config.yaml
num_attention_heads: 6
attn_scale: 0.214
optimizer: "muon"
max_grad_norm: 1.0
batch_tokens: [65536, 131072, 262144]
Each number is 50 + 12 x the weight over its row's rms, rounded and kept within 0 to 99. Layers, rows and columns count from 0. The size before them is the row's rms in percent of the matrix's.

# down: layer 11 MLP down (transposed), 1536x384, rms 0.0413, rows 491-526, columns 0-95
# up: layer 11 MLP up, 1536x384, rms 0.168, rows 492-527, columns 0-95
down491 045:52 45 58 70 53 61 08 49 60 69 62 58 40 64 40 60 45 51 67 46 65 73 49 40 48 63 47 44 40 45 53 53 48 53 55 47 59 39 72 50 31 46 70 50 37 54 38 47 58 52 54 50 44 72 56 39 55 62 57 65 53 54 31 56 51 43 48 41 44 46 29 37 53 61 46 60 38 42 42 59 29 32 45 41 55 48 55 47 44 53 40 67 26 56 50 51
up492 106:61 48 67 61 69 46 46 63 48 69 67 69 63 63 45 63 62 30 44 38 65 66 68 47 61 47 38 54 33 60 50 40 71 36 57 70 53 42 38 37 70 46 53 56 52 46 63 59 51 39 57 37 39 58 52 55 43 44 55 44 62 45 58 58 70 42 64 30 56 55 45 52 34 66 49 48 53 54 79 59 31 58 35 56 39 58 53 53 52 73 52 27 56 41 69 31
down492 102:51 45 43 53 53 49 26 51 54 54 47 42 63 62 28 44 48 54 53 39 49 58 50 64 48 40 52 43 56 49 52 45 50 57 32 67 40 44 47 35 60 41 42 48 39 74 55 53 53 39 65 61 61 30 64 41 47 33 42 75 54 53 68 57 52 44 56 46 69 55 61 42 48 45 42 54 34 39 33 35 24 53 58 48 52 57 64 51 26 47 37 54 43 52 69 42
up493 130:63 62 54 51 58 43 58 55 51 51 60 48 47 57 33 46 69 55 58 45 61 47 57 47 36 53 48 55 41 58 48 40 67 40 35 35 35 55 57 49 48 31 47 59 40 34 61 63 62 48 54 41 44 46 55 62 48 67 63 79 53 39 39 43 21 36 56 49 59 33 40 50 46 64 48 49 54 44 62 51 73 54 33 85 37 63 58 56 50 61 69 54 41 54 33 31
down493 107:42 58 60 77 33 58 57 43 49 25 45 56 66 66 43 33 93 60 58 46 59 53 38 62 37 64 50 46 55 48 52 54 49 45 52 39 59 87 39 39 43 45 61 76 40 47 36 53 51 38 34 63 63 36 54 47 41 71 51 62 48 64 40 46 59 55 64 76 50 42 38 36 25 46 61 55 62 49 56 57 63 58 42 60 47 55 67 53 55 65 35 55 53 60 47 40
up494 066:72 42 51 29 47 57 43 53 67 45 79 79 30 41 56 48 62 40 51 41 49 51 52 61 48 60 54 57 53 40 57 55 51 53 58 36 61 58 53 60 64 54 58 47 62 54 63 55 40 60 50 48 69 63 51 49 56 45 68 53 64 45 66 63 54 58 50 66 60 50 44 28 30 56 63 50 54 40 42 49 36 64 31 57 62 37 45 39 69 35 41 52 67 77 59 51
down494 064:54 57 39 48 60 88 76 21 43 74 23 46 49 38 56 57 41 44 49 53 42 44 51 25 41 32 48 29 43 63 59 54 50 50 45 59 60 54 43 51 58 60 41 58 56 77 63 56 57 49 39 72 62 36 59 31 43 64 41 66 51 48 37 45 45 42 53 52 41 40 63 68 39 20 32 63 76 33 56 71 39 48 53 52 48 55 47 52 38 62 50 63 47 63 26 48
up495 107:52 39 36 35 55 53 74 57 49 37 41 48 44 63 34 46 51 49 68 56 56 50 36 65 66 70 50 36 40 37 76 44 53 39 30 69 41 53 38 37 60 78 45 59 59 68 78 85 61 60 48 54 61 50 33 54 56 49 59 68 56 49 41 58 41 57 34 67 63 48 42 49 44 36 46 48 45 56 53 22 57 53 60 33 49 66 32 62 48 66 44 36 58 53 48 42
down495 116:37 39 44 53 52 44 34 47 27 38 50 26 48 79 40 30 47 32 52 63 37 51 61 69 44 66 65 46 42 49 25 62 35 44 67 51 59 29 45 45 54 57 49 38 59 33 43 28 51 41 40 41 57 59 47 63 42 29 67 64 36 70 44 67 45 72 61 37 50 39 28 56 50 61 48 50 56 53 45 50 42 33 54 68 36 51 64 50 49 54 44 57 58 45 55 57
up496 107:70 55 57 66 67 19 64 57 53 28 44 51 62 22 48 46 50 53 60 53 55 41 53 45 50 65 41 59 57 40 47 35 48 66 43 59 60 54 50 60 50 35 55 58 59 37 45 74 43 50 50 50 49 54 54 38 31 53 39 61 50 41 59 46 44 67 68 50 55 41 45 32 66 42 25 40 42 24 35 54 40 42 52 48 53 47 52 45 48 42 43 54 61 53 54 51
down496 115:41 40 55 26 50 61 27 53 41 71 65 49 42 63 58 75 39 62 35 58 37 65 39 43 30 28 69 54 33 42 65 31 58 54 56 48 42 40 37 36 43 50 68 62 83 44 44 25 48 59 46 63 64 40 70 68 52 64 52 52 37 68 44 31 62 30 43 49 39 44 54 42 45 38 25 48 42 52 63 65 49 43 63 52 79 65 43 43 58 65 86 67 49 51 47 55
up497 112:60 63 31 41 59 45 49 42 25 40 39 60 53 48 70 34 29 63 54 44 58 61 28 72 46 36 47 81 60 67 41 58 42 48 43 31 51 41 50 43 71 41 51 21 49 52 50 53 44 40 56 35 57 45 62 53 50 52 59 38 31 72 61 32 71 58 51 55 46 35 63 49 49 72 32 48 22 63 45 44 32 33 47 44 42 58 71 47 29 66 50 45 51 59 45 49
down497 107:33 24 42 22 39 55 64 43 72 16 70 58 50 46 53 63 39 54 78 45 59 62 58 34 55 34 34 40 50 53 63 52 31 52 51 62 64 50 48 59 33 36 48 38 52 19 37 59 39 35 42 20 44 58 41 59 51 46 55 52 65 79 53 35 47 46 43 47 27 48 24 62 72 12 46 40 39 55 28 59 42 51 50 45 47 72 49 82 46 46 47 44 55 55 70 51
up498 079:36 63 53 42 27 52 50 29 64 55 68 41 66 56 62 37 61 33 70 82 50 52 25 44 40 55 70 46 55 54 46 48 54 63 55 38 67 39 39 43 67 60 28 56 49 58 49 84 55 41 50 63 36 55 36 81 46 62 79 46 33 47 37 67 72 48 48 41 57 47 47 39 35 46 56 54 49 63 32 24 40 43 48 84 49 47 55 47 41 72 44 46 47 56 66 42
down498 073:44 30 65 29 63 69 65 62 56 57 59 47 61 54 60 45 32 39 64 49 24 58 44 38 37 25 37 47 37 35 47 46 46 68 63 64 48 59 49 33 65 36 66 60 51 59 72 59 59 54 47 57 36 30 38 70 55 44 56 59 51 63 77 63 67 53 45 48 46 74 48 31 34 47 50 39 47 43 64 68 34 41 29 49 45 24 34 51 55 27 49 41 63 57 61 55
up499 110:71 63 43 35 34 30 42 37 57 61 53 60 30 51 42 46 42 62 49 66 60 37 47 57 42 48 55 62 52 49 49 68 44 59 49 50 56 71 56 49 42 51 52 41 79 29 73 22 47 62 47 48 50 52 59 60 59 29 60 43 50 77 53 62 41 47 50 68 49 40 38 49 25 66 74 43 46 41 54 27 60 44 60 48 60 62 69 52 55 45 56 52 38 55 54 47
down499 112:09 40 66 35 59 72 30 57 52 54 36 47 58 38 58 45 43 54 30 45 35 67 48 43 41 45 61 44 60 55 44 41 51 64 47 65 38 59 43 55 55 47 40 52 64 45 29 38 74 67 34 54 59 66 50 45 50 75 65 55 48 38 62 40 59 31 50 46 50 70 40 51 70 60 66 64 51 26 68 44 46 51 52 57 53 43 64 66 49 60 42 61 45 35 72 42
up500 118:42 53 54 37 48 51 58 47 52 21 38 59 59 35 58 54 69 60 32 47 41 42 36 55 47 67 53 57 46 22 50 57 65 40 56 71 41 49 49 61 34 34 49 51 54 26 57 58 60 42 63 36 66 56 69 29 56 44 51 45 44 52 66 72 56 28 65 74 57 54 46 54 45 31 64 40 54 47 47 76 56 48 41 48 56 48 62 60 58 50 67 80 53 57 28 49
down500 134:40 60 57 39 48 76 53 36 56 45 20 39 67 43 70 51 61 68 48 33 50 39 41 54 56 47 54 49 57 27 40 51 38 39 60 62 45 41 50 40 23 58 42 34 72 68 66 67 39 55 72 67 45 47 39 39 67 35 46 61 44 44 34 57 47 54 41 40 46 49 60 36 46 36 57 47 45 45 47 61 36 39 62 53 38 51 40 64 46 43 52 44 49 52 46 45
up501 070:56 49 46 43 38 32 44 66 19 62 74 71 40 68 32 36 38 51 49 46 50 47 65 53 44 54 52 44 58 53 59 57 62 43 59 24 53 53 43 35 58 43 47 58 54 64 64 50 45 51 59 43 50 45 66 52 45 46 63 50 35 46 54 26 55 38 58 40 43 49 27 62 48 48 62 44 53 64 60 48 56 45 35 37 57 25 46 48 32 41 65 54 59 30 41 43
down501 075:29 53 21 60 64 50 60 56 65 69 08 53 58 34 56 68 42 41 47 56 49 33 43 52 58 33 59 59 61 55 53 44 66 71 42 36 61 38 47 57 51 34 30 46 31 73 49 46 47 56 47 46 54 54 46 60 45 38 50 48 55 47 65 66 43 46 48 33 45 46 62 42 25 53 56 58 41 39 57 71 52 44 50 58 34 58 61 45 59 30 36 51 72 55 48 39
up502 118:67 60 52 46 55 42 57 46 59 31 24 51 55 39 37 47 50 26 50 54 50 43 44 61 57 25 71 44 49 39 43 55 26 64 60 56 52 45 33 41 38 50 43 36 39 62 41 40 42 40 75 57 64 42 53 69 36 56 27 76 46 32 53 51 41 74 56 35 63 30 42 26 51 49 27 41 38 67 43 55 57 33 52 55 55 45 68 44 40 47 46 59 35 48 50 50
down502 112:72 69 37 22 54 58 55 43 45 72 46 64 66 50 38 66 58 42 19 32 42 42 41 51 47 58 56 51 55 28 41 33 58 54 49 43 53 53 75 53 59 45 55 41 50 47 55 44 64 50 84 73 50 53 32 78 40 60 43 44 57 59 59 56 40 42 19 32 43 48 51 63 62 55 57 53 41 67 50 33 53 52 30 67 42 70 52 41 71 58 45 43 27 57 39 56
up503 100:49 63 61 63 73 43 66 64 56 30 36 36 60 51 51 44 47 70 71 60 42 45 48 40 45 68 65 50 62 11 69 54 62 50 67 43 55 48 28 71 46 47 35 45 51 70 37 49 41 60 44 67 58 51 63 50 49 67 67 47 47 49 43 30 65 34 71 30 44 54 47 46 46 33 42 50 53 53 44 65 66 63 53 41 42 26 54 41 44 48 47 41 46 54 19 61
down503 102:66 44 35 40 38 45 66 48 72 75 40 57 53 56 69 34 67 49 72 64 60 37 68 36 19 51 47 51 53 42 43 55 55 49 46 44 38 56 57 74 65 48 27 30 60 65 55 40 72 57 48 54 33 22 68 44 37 42 51 41 42 49 30 53 50 67 43 48 64 57 48 56 43 65 45 42 71 47 42 57 60 49 52 21 43 34 48 53 64 36 52 41 42 42 38 55
up504 116:66 26 48 27 73 48 58 45 47 46 54 45 49 51 34 36 54 58 56 56 43 47 72 44 54 44 34 57 48 44 38 46 60 49 65 32 53 73 44 40 57 61 33 66 42 68 56 76 35 37 56 43 23 27 67 62 49 25 44 58 60 69 54 44 47 25 53 34 69 45 44 74 39 31 30 29 47 47 49 64 49 70 48 52 54 73 49 59 35 36 12 70 37 39 54 40
down504 121:43 73 74 44 45 64 41 43 59 47 71 67 49 70 39 50 48 36 28 68 53 49 56 77 51 61 42 69 61 50 41 64 44 52 37 49 52 44 76 53 29 53 51 63 50 50 36 42 36 53 59 29 45 61 46 44 38 41 46 43 41 42 49 56 55 42 58 52 50 39 62 64 39 39 56 65 36 41 63 37 43 55 51 70 52 46 66 38 41 44 31 60 30 47 45 52
up505 102:31 39 64 68 50 67 79 51 40 51 69 49 57 49 41 51 30 60 54 60 58 60 63 58 73 45 70 46 56 61 51 41 47 69 30 55 66 38 42 50 54 49 56 48 49 64 39 48 37 59 50 64 72 61 56 55 48 44 54 51 45 62 42 64 53 61 33 39 64 71 63 47 31 58 30 76 53 40 65 28 48 63 62 43 29 40 56 58 41 55 35 53 43 54 57 59
down505 107:62 60 43 48 63 57 43 75 57 62 71 17 40 58 43 62 24 47 64 51 54 53 41 45 55 38 37 55 47 58 60 57 46 39 68 72 67 47 47 57 58 48 71 69 53 53 43 35 58 50 50 70 48 36 38 46 56 44 63 52 49 61 72 47 47 57 48 32 53 48 52 46 48 60 43 58 50 42 54 59 34 49 73 57 46 55 55 46 58 45 36 35 29 52 52 46
up506 060:39 41 51 37 45 64 63 38 52 22 60 66 35 80 56 67 56 54 55 38 38 32 51 58 42 70 43 42 62 53 43 54 60 49 49 62 61 42 55 36 54 56 57 38 24 55 56 36 34 61 44 52 65 40 51 64 47 52 43 45 45 63 48 57 70 56 36 71 62 61 17 70 56 66 41 47 57 41 74 55 80 31 27 59 40 42 57 46 76 41 61 53 52 74 33 43
down506 057:58 22 22 40 39 65 32 55 81 69 49 41 41 63 51 51 48 47 50 58 52 49 43 22 45 55 30 43 50 51 45 40 58 45 58 44 72 50 43 53 43 51 45 50 46 43 17 46 42 33 43 61 58 51 52 43 46 73 32 60 43 54 51 40 24 43 54 50 52 69 42 48 16 39 55 53 33 46 62 64 51 43 60 31 65 38 41 71 43 54 46 68 49 39 44 58
up507 123:60 53 46 45 52 66 55 62 56 65 43 46 28 58 53 32 48 60 69 53 62 52 58 43 64 56 46 49 45 38 72 64 51 50 36 49 47 60 36 49 59 32 42 37 58 57 49 61 54 34 39 79 31 70 37 58 54 45 56 46 39 63 69 53 50 57 28 51 40 47 35 64 59 53 48 67 63 54 53 38 64 49 46 48 27 47 70 42 71 30 29 50 47 73 65 71
down507 119:18 60 63 52 47 55 65 55 60 43 29 26 61 44 53 39 68 50 62 37 48 65 44 45 48 44 51 54 79 61 52 55 47 42 32 42 61 40 53 30 61 59 52 61 41 55 61 57 69 37 69 58 56 63 55 27 50 43 56 32 53 36 33 52 58 55 72 68 44 60 53 43 38 61 50 59 72 60 73 47 67 60 38 26 59 40 42 39 44 61 44 53 61 46 47 55
up508 106:45 44 57 60 84 70 61 75 65 68 46 55 48 49 51 46 55 29 71 44 43 50 39 35 54 34 62 47 32 18 63 58 48 40 59 69 52 47 39 48 76 40 25 47 65 53 43 57 38 50 39 54 64 52 59 49 59 53 66 51 39 15 54 51 68 47 53 53 55 43 25 49 59 49 58 65 54 36 37 63 44 54 31 63 51 54 56 46 58 46 52 35 84 34 52 52
down508 116:31 54 59 58 58 47 41 55 51 62 72 38 42 58 40 64 52 63 54 55 52 39 67 42 44 47 60 22 33 57 61 66 46 33 51 53 53 69 51 77 54 39 45 57 38 74 35 35 29 49 24 38 66 43 58 55 76 35 41 24 35 49 57 61 33 39 36 51 65 35 50 59 61 36 64 64 51 51 43 61 32 62 45 36 50 77 55 50 51 47 87 58 65 36 65 30
up509 097:60 56 39 54 48 70 52 44 46 48 54 53 17 54 36 52 59 53 52 49 58 54 49 23 60 47 71 59 46 34 37 61 62 47 38 35 47 51 48 40 59 56 46 44 54 69 50 65 42 43 42 45 70 55 51 31 37 47 50 47 28 79 47 69 87 39 67 44 43 51 38 52 47 64 53 38 49 57 62 40 50 67 44 40 38 50 69 55 45 55 56 56 53 47 59 51
down509 099:38 54 28 43 55 62 62 72 46 63 42 52 55 68 51 66 59 64 54 55 36 32 49 31 41 46 49 47 65 64 26 53 47 38 44 50 45 53 52 52 39 56 39 46 62 41 47 55 52 47 60 34 56 43 34 42 51 46 57 50 67 49 44 33 64 61 52 57 49 83 54 54 41 68 56 74 31 54 25 53 78 56 49 40 61 59 65 45 42 42 34 61 67 43 51 41
up510 095:35 35 58 50 47 28 28 68 41 55 52 28 47 62 64 53 41 40 43 56 57 18 59 53 45 33 53 60 61 58 75 21 48 56 31 47 65 49 49 52 60 51 39 46 36 56 51 60 38 45 62 52 53 44 37 50 60 53 29 48 80 55 55 36 52 23 82 38 46 59 58 38 53 37 47 44 45 57 59 65 55 69 40 52 46 32 40 37 48 58 56 54 53 50 37 53
down510 099:57 42 51 63 65 30 26 57 55 44 52 37 50 38 47 46 51 38 46 50 66 42 57 43 38 61 64 53 47 41 48 52 53 52 38 59 60 37 59 42 46 69 51 61 70 51 60 41 53 50 73 43 41 49 56 49 40 38 48 73 55 52 59 51 65 39 70 25 31 34 58 61 28 55 54 52 88 66 49 52 51 64 46 68 52 35 37 62 64 55 40 41 42 42 47 45
up511 115:39 27 45 54 63 67 36 61 53 34 69 49 64 54 35 47 69 44 76 43 69 64 44 71 53 56 43 58 59 50 53 24 52 40 63 38 48 39 57 53 68 65 55 48 30 60 51 46 51 50 42 45 33 75 56 42 25 45 39 62 37 53 46 44 74 30 67 24 33 47 59 50 36 47 86 45 43 54 73 48 38 34 60 58 49 70 44 61 35 42 49 44 61 57 46 51
down511 109:31 56 26 63 51 16 60 55 43 50 39 38 52 43 50 37 55 50 52 55 62 39 34 44 65 68 26 40 45 39 49 43 47 68 56 34 64 50 55 48 52 53 49 68 41 48 38 56 51 61 19 52 52 48 50 65 70 62 37 50 57 50 60 51 57 53 55 46 52 53 57 48 51 40 62 58 36 59 41 45 70 29 70 54 57 51 40 45 56 60 58 45 37 48 27 24
up512 108:37 49 40 56 65 64 56 46 23 34 50 42 65 60 44 44 32 54 48 46 44 61 50 53 45 55 48 51 56 61 33 62 57 68 56 60 51 44 50 59 28 39 55 67 58 44 23 52 60 48 54 53 41 51 39 56 24 24 51 48 63 66 50 46 28 56 59 26 62 83 56 45 60 60 52 47 57 51 51 65 68 49 58 49 50 59 40 51 47 53 58 52 56 35 39 52
down512 104:53 44 56 34 53 55 54 35 54 53 59 35 50 62 33 41 52 36 60 44 52 46 53 63 38 39 46 61 59 56 39 63 54 55 69 75 35 53 47 56 50 59 39 65 32 74 38 58 38 55 74 45 53 65 54 51 36 59 54 59 54 14 52 53 22 52 35 42 50 52 53 48 33 40 64 54 53 43 43 37 58 65 69 56 42 62 56 66 55 54 52 50 50 46 25 58
up513 106:46 34 55 59 33 32 49 58 61 46 32 53 56 54 52 36 46 45 29 59 32 36 53 47 64 46 53 62 40 38 62 57 61 43 37 26 46 64 69 48 58 64 42 53 67 40 75 82 35 72 55 50 27 34 58 39 41 59 20 44 47 60 42 45 54 32 29 42 63 43 48 66 49 60 41 41 35 40 52 63 49 46 43 53 42 37 49 57 38 39 65 32 57 36 57 35
down513 109:51 48 51 50 40 31 59 58 59 72 35 41 59 46 42 45 39 55 63 39 44 55 54 61 55 50 50 52 50 26 52 56 49 30 51 38 49 40 48 46 35 76 44 74 51 45 72 49 49 48 44 42 32 69 50 69 58 26 31 48 53 40 60 33 32 26 51 51 65 53 67 63 39 39 53 27 65 52 54 60 45 34 38 43 46 38 59 35 41 37 57 59 55 34 49 51
up514 048:47 42 69 60 54 64 56 42 54 65 38 74 34 40 44 45 46 44 49 62 68 44 31 22 47 49 51 59 37 58 58 33 51 50 68 50 47 66 50 37 62 37 35 47 64 50 60 44 33 70 54 58 50 51 49 53 52 57 45 41 52 37 38 54 55 55 47 40 39 72 48 54 45 38 37 40 49 34 32 57 56 24 63 34 42 24 36 77 45 69 53 54 36 54 48 49
down514 047:61 69 77 60 57 56 43 60 45 60 50 44 40 38 49 40 34 41 37 46 46 44 48 40 51 57 37 66 35 48 49 62 62 53 66 44 71 66 33 22 74 62 64 38 60 52 55 51 44 74 29 58 66 36 38 52 46 74 33 39 46 44 55 45 47 63 53 47 25 68 43 45 54 53 36 61 37 52 31 71 50 37 60 58 53 45 42 50 49 58 42 47 49 64 48 47
up515 090:38 65 37 37 48 45 55 40 40 69 80 47 34 36 54 50 55 37 42 45 12 73 50 50 49 75 63 44 38 37 50 39 35 49 49 76 49 47 62 62 40 63 35 49 61 57 52 53 26 53 49 38 62 34 48 65 54 58 41 72 51 36 36 45 21 73 51 67 53 28 49 55 81 53 35 62 56 47 44 48 47 38 55 52 32 46 45 45 54 32 52 46 44 62 57 50
down515 096:35 24 88 58 68 48 47 32 34 47 48 60 56 54 46 42 41 68 58 53 64 56 69 49 63 54 49 48 52 48 71 55 66 39 51 52 60 53 64 62 48 60 44 42 52 58 52 65 45 19 66 38 64 61 55 40 44 46 48 49 43 56 68 19 51 67 41 41 52 36 52 61 69 36 52 60 67 59 50 54 45 59 40 45 41 39 66 23 42 50 37 36 69 31 47 52
up516 101:55 62 57 60 43 30 74 51 51 51 39 39 60 53 47 36 55 51 36 48 63 54 27 45 43 67 68 62 32 63 37 68 44 46 79 34 36 37 51 31 28 41 34 48 47 46 41 52 38 60 46 50 61 58 59 45 57 55 40 38 57 45 57 59 38 55 55 35 59 54 53 49 56 43 51 39 54 25 60 35 55 70 51 63 60 52 42 58 51 54 30 61 52 36 41 47
down516 103:47 42 28 55 56 71 51 56 46 27 35 53 47 34 40 50 47 60 31 60 60 40 60 58 66 57 46 47 59 54 49 59 47 33 52 49 33 58 40 41 52 33 44 58 32 50 55 48 53 55 43 57 44 32 59 41 48 40 50 48 50 71 54 20 55 39 51 56 31 46 39 48 76 47 55 41 64 67 40 27 53 62 32 54 62 46 29 56 67 62 40 61 34 38 55 74
up517 034:57 62 35 26 49 21 59 43 53 40 80 80 40 59 42 49 33 47 60 31 50 54 51 50 65 33 51 42 81 63 72 47 58 45 48 41 75 40 37 43 55 45 52 74 33 56 49 59 64 54 34 28 58 41 37 52 21 59 69 41 48 67 40 46 46 52 55 53 64 51 55 46 37 68 76 39 62 64 51 66 59 44 53 39 46 43 62 48 48 61 38 55 44 47 53 60
down517 035:24 41 51 50 47 73 26 34 44 72 17 48 53 56 44 47 42 57 85 42 36 61 46 55 55 50 63 53 40 40 41 46 46 54 40 51 43 49 46 40 54 49 48 48 69 63 45 60 53 73 46 55 43 48 55 65 51 41 30 49 64 57 51 46 68 29 46 53 56 42 35 49 55 52 40 43 53 66 48 61 64 55 48 54 67 54 57 41 36 57 55 48 84 71 63 51
up518 104:60 57 50 46 54 50 32 38 40 62 55 65 61 57 41 49 50 49 48 66 60 53 26 53 22 59 42 55 41 57 22 42 59 75 54 49 54 32 61 36 57 60 65 40 65 43 43 52 61 28 42 51 47 56 46 39 50 86 52 57 63 53 67 51 44 67 30 67 56 52 35 39 44 21 38 41 49 32 40 66 53 57 47 50 49 51 61 57 47 55 28 56 49 72 50 62
down518 103:44 45 55 50 60 55 63 48 41 49 51 48 48 48 44 47 31 79 38 44 60 42 47 51 46 58 44 45 46 54 33 66 46 62 60 50 52 47 37 42 62 48 52 55 51 54 68 58 51 58 67 36 50 46 46 44 31 52 62 57 19 36 49 46 51 65 48 51 56 54 44 63 60 31 63 58 44 37 58 51 47 55 54 55 43 59 50 34 44 66 40 56 56 54 29 70
up519 119:74 38 72 40 47 49 53 26 25 74 15 56 59 40 37 59 52 59 58 32 56 64 55 53 54 51 24 60 59 42 67 66 44 57 54 50 56 34 35 43 39 53 62 25 59 47 49 50 35 34 53 52 43 58 37 49 63 46 49 62 41 55 56 51 39 39 58 64 45 44 50 63 45 57 44 29 46 42 69 39 44 58 62 61 51 48 54 36 60 46 60 72 47 59 47 72
down519 111:47 50 40 46 39 52 62 79 58 35 49 43 54 50 58 50 73 62 47 52 50 77 34 59 48 77 45 49 43 72 40 48 34 36 41 41 30 43 36 44 76 41 64 44 45 41 36 57 40 57 21 51 47 66 40 59 57 70 50 33 51 45 30 48 49 59 59 65 56 35 34 29 60 69 39 45 31 62 44 42 43 53 30 59 55 47 55 66 45 32 48 34 68 46 41 53
up520 070:38 65 52 35 49 58 60 33 40 44 50 78 40 46 66 40 61 60 62 45 51 48 34 57 49 52 47 41 58 74 57 78 49 64 35 49 57 54 58 59 31 61 32 50 57 72 71 50 55 34 29 45 49 51 51 89 45 64 45 50 51 41 78 59 51 49 55 47 38 45 38 75 42 59 51 47 42 42 62 44 35 65 71 47 43 75 42 46 72 57 58 56 35 44 49 73
down520 068:44 61 46 56 42 75 39 56 53 76 66 29 51 65 35 44 66 60 45 40 50 48 44 51 45 46 48 65 54 31 51 61 56 59 25 47 53 51 58 85 57 37 29 59 56 55 57 43 36 40 43 72 36 59 63 40 39 70 47 67 53 40 60 34 31 33 46 25 48 47 57 48 44 35 45 46 50 75 41 49 62 49 34 46 87 42 39 68 52 50 67 39 45 62 33 40
up521 103:43 52 33 61 68 42 57 46 60 43 42 61 70 77 61 50 59 64 32 35 57 40 57 34 62 43 64 64 60 40 23 67 57 60 31 67 58 29 67 64 63 50 68 60 46 36 68 65 65 35 33 33 49 44 54 46 45 31 63 55 40 38 51 73 45 69 66 58 49 47 55 76 46 66 54 66 48 49 31 48 45 38 46 58 30 44 46 45 52 40 27 29 38 31 42 19
down521 117:56 49 57 47 56 29 43 25 63 56 52 33 62 87 54 42 40 78 38 67 61 39 55 31 56 33 68 56 28 47 32 49 29 45 39 38 63 53 43 34 60 40 41 43 41 63 51 65 43 46 45 39 65 48 52 27 46 41 54 51 43 40 56 37 61 38 51 18 55 81 45 57 61 50 49 67 43 40 45 55 56 41 65 49 34 58 30 24 41 56 57 40 55 42 48 29
up522 108:48 42 49 47 41 55 49 61 80 28 52 64 68 44 32 82 17 43 45 38 71 45 55 48 38 61 62 46 31 37 38 50 60 38 60 62 69 41 45 44 61 54 42 41 50 54 55 50 58 45 55 66 60 56 40 53 73 48 72 59 45 50 64 43 40 35 59 67 72 76 56 66 64 61 58 57 47 49 50 42 56 57 30 41 51 69 47 51 67 42 48 57 54 70 39 52
down522 113:43 36 61 63 40 46 43 44 49 56 51 28 37 58 49 49 58 77 43 52 55 51 65 50 61 38 50 54 66 56 20 55 62 87 60 30 55 40 60 22 44 36 63 56 50 59 37 42 57 50 62 47 51 43 48 55 37 59 59 59 55 47 46 47 33 46 37 65 54 42 49 43 38 37 57 44 37 78 50 46 54 35 66 64 45 51 52 26 41 51 64 62 41 53 52 51
up523 106:58 47 52 40 37 74 50 62 75 62 59 52 71 64 49 38 49 65 33 45 50 37 47 59 40 53 67 62 62 44 39 54 41 51 62 59 74 50 57 50 58 41 73 31 66 27 47 77 44 40 42 45 56 54 38 50 46 59 65 50 65 31 73 57 63 20 54 54 72 68 63 38 62 42 48 49 30 57 64 39 48 52 45 60 49 63 36 71 58 55 29 36 22 60 41 42
down523 104:44 62 52 58 65 42 62 44 39 25 62 52 45 41 45 38 30 38 60 57 62 61 43 52 38 32 55 55 54 57 45 57 63 49 46 51 20 40 68 54 66 67 41 50 35 47 45 84 43 49 41 40 60 33 60 67 47 55 58 52 55 51 48 64 57 33 56 57 49 32 54 61 48 42 63 54 47 43 48 51 31 60 49 43 63 73 45 40 59 33 53 54 49 40 32 53
up524 101:49 39 61 55 70 72 59 65 51 42 23 71 44 51 55 36 60 54 52 59 55 44 49 40 35 58 30 45 56 49 51 45 63 32 34 50 30 42 43 53 23 64 46 67 42 55 58 67 48 33 52 49 59 26 60 65 49 49 47 50 44 64 59 56 52 62 42 64 63 37 42 31 46 39 66 58 69 28 41 79 60 55 35 61 44 63 42 28 57 68 38 67 63 53 64 65
down524 108:62 48 48 33 43 42 60 54 49 44 53 44 39 44 51 45 35 61 56 47 47 53 53 45 31 51 66 56 38 56 60 52 39 42 42 31 46 64 45 63 41 44 47 46 59 39 49 39 39 38 54 42 48 50 38 59 73 63 43 66 17 49 44 28 63 37 45 51 45 48 53 43 55 72 58 64 15 54 46 42 56 43 62 58 46 54 59 49 44 67 29 59 46 40 73 53
up525 052:31 56 58 59 45 50 41 49 53 48 41 53 37 51 34 54 27 37 47 46 38 49 54 38 53 47 49 37 63 61 45 36 56 48 32 42 63 80 35 69 52 70 56 54 34 37 30 59 29 45 23 40 33 54 47 65 56 58 46 40 35 30 71 36 72 55 60 42 55 47 29 39 44 46 66 39 32 35 77 34 60 50 66 77 54 35 49 39 40 36 35 39 61 65 52 41
down525 053:34 43 22 36 50 49 52 56 56 66 55 45 41 44 59 36 42 56 54 25 73 54 67 50 73 35 54 47 38 41 48 37 54 47 56 51 33 65 50 68 63 46 48 39 38 44 69 60 26 47 20 70 18 42 41 43 43 61 65 55 66 66 45 41 77 58 24 59 51 46 48 50 30 47 43 54 41 31 27 67 39 50 49 44 59 43 32 59 67 53 41 44 43 85 58 51
up526 098:51 61 77 61 38 45 05 30 47 19 35 53 63 46 37 53 54 39 32 44 43 58 65 65 37 57 52 25 49 55 63 31 30 57 59 65 38 59 51 36 55 45 33 70 41 49 72 51 43 55 37 47 46 63 40 48 25 43 41 60 46 26 53 68 48 47 68 63 52 71 68 60 58 49 57 65 38 52 59 59 61 23 38 57 41 54 54 54 43 58 55 43 51 41 31 51
down526 095:40 44 25 39 47 53 50 38 46 92 47 55 70 45 50 45 39 36 33 62 44 38 58 62 46 54 65 63 42 50 67 39 61 39 42 45 46 59 54 66 57 54 33 62 60 70 48 49 76 40 45 47 72 43 70 38 42 57 64 33 55 55 63 51 53 77 34 42 45 28 50 40 48 44 73 39 64 19 47 42 49 67 43 55 39 45 50 58 66 77 42 59 57 45 58 52
up527 120:59 40 56 63 49 45 46 45 66 39 48 66 58 27 47 55 37 48 41 36 40 63 55 48 62 51 38 50 56 63 77 45 63 57 42 48 60 40 61 38 60 59 66 60 47 73 51 42 60 37 63 45 60 32 53 55 52 44 40 77 57 41 78 81 43 40 56 47 47 54 41 61 45 48 58 34 68 43 34 46 69 38 53 49 60 39 44 53 40 49 49 37 49 34 59 50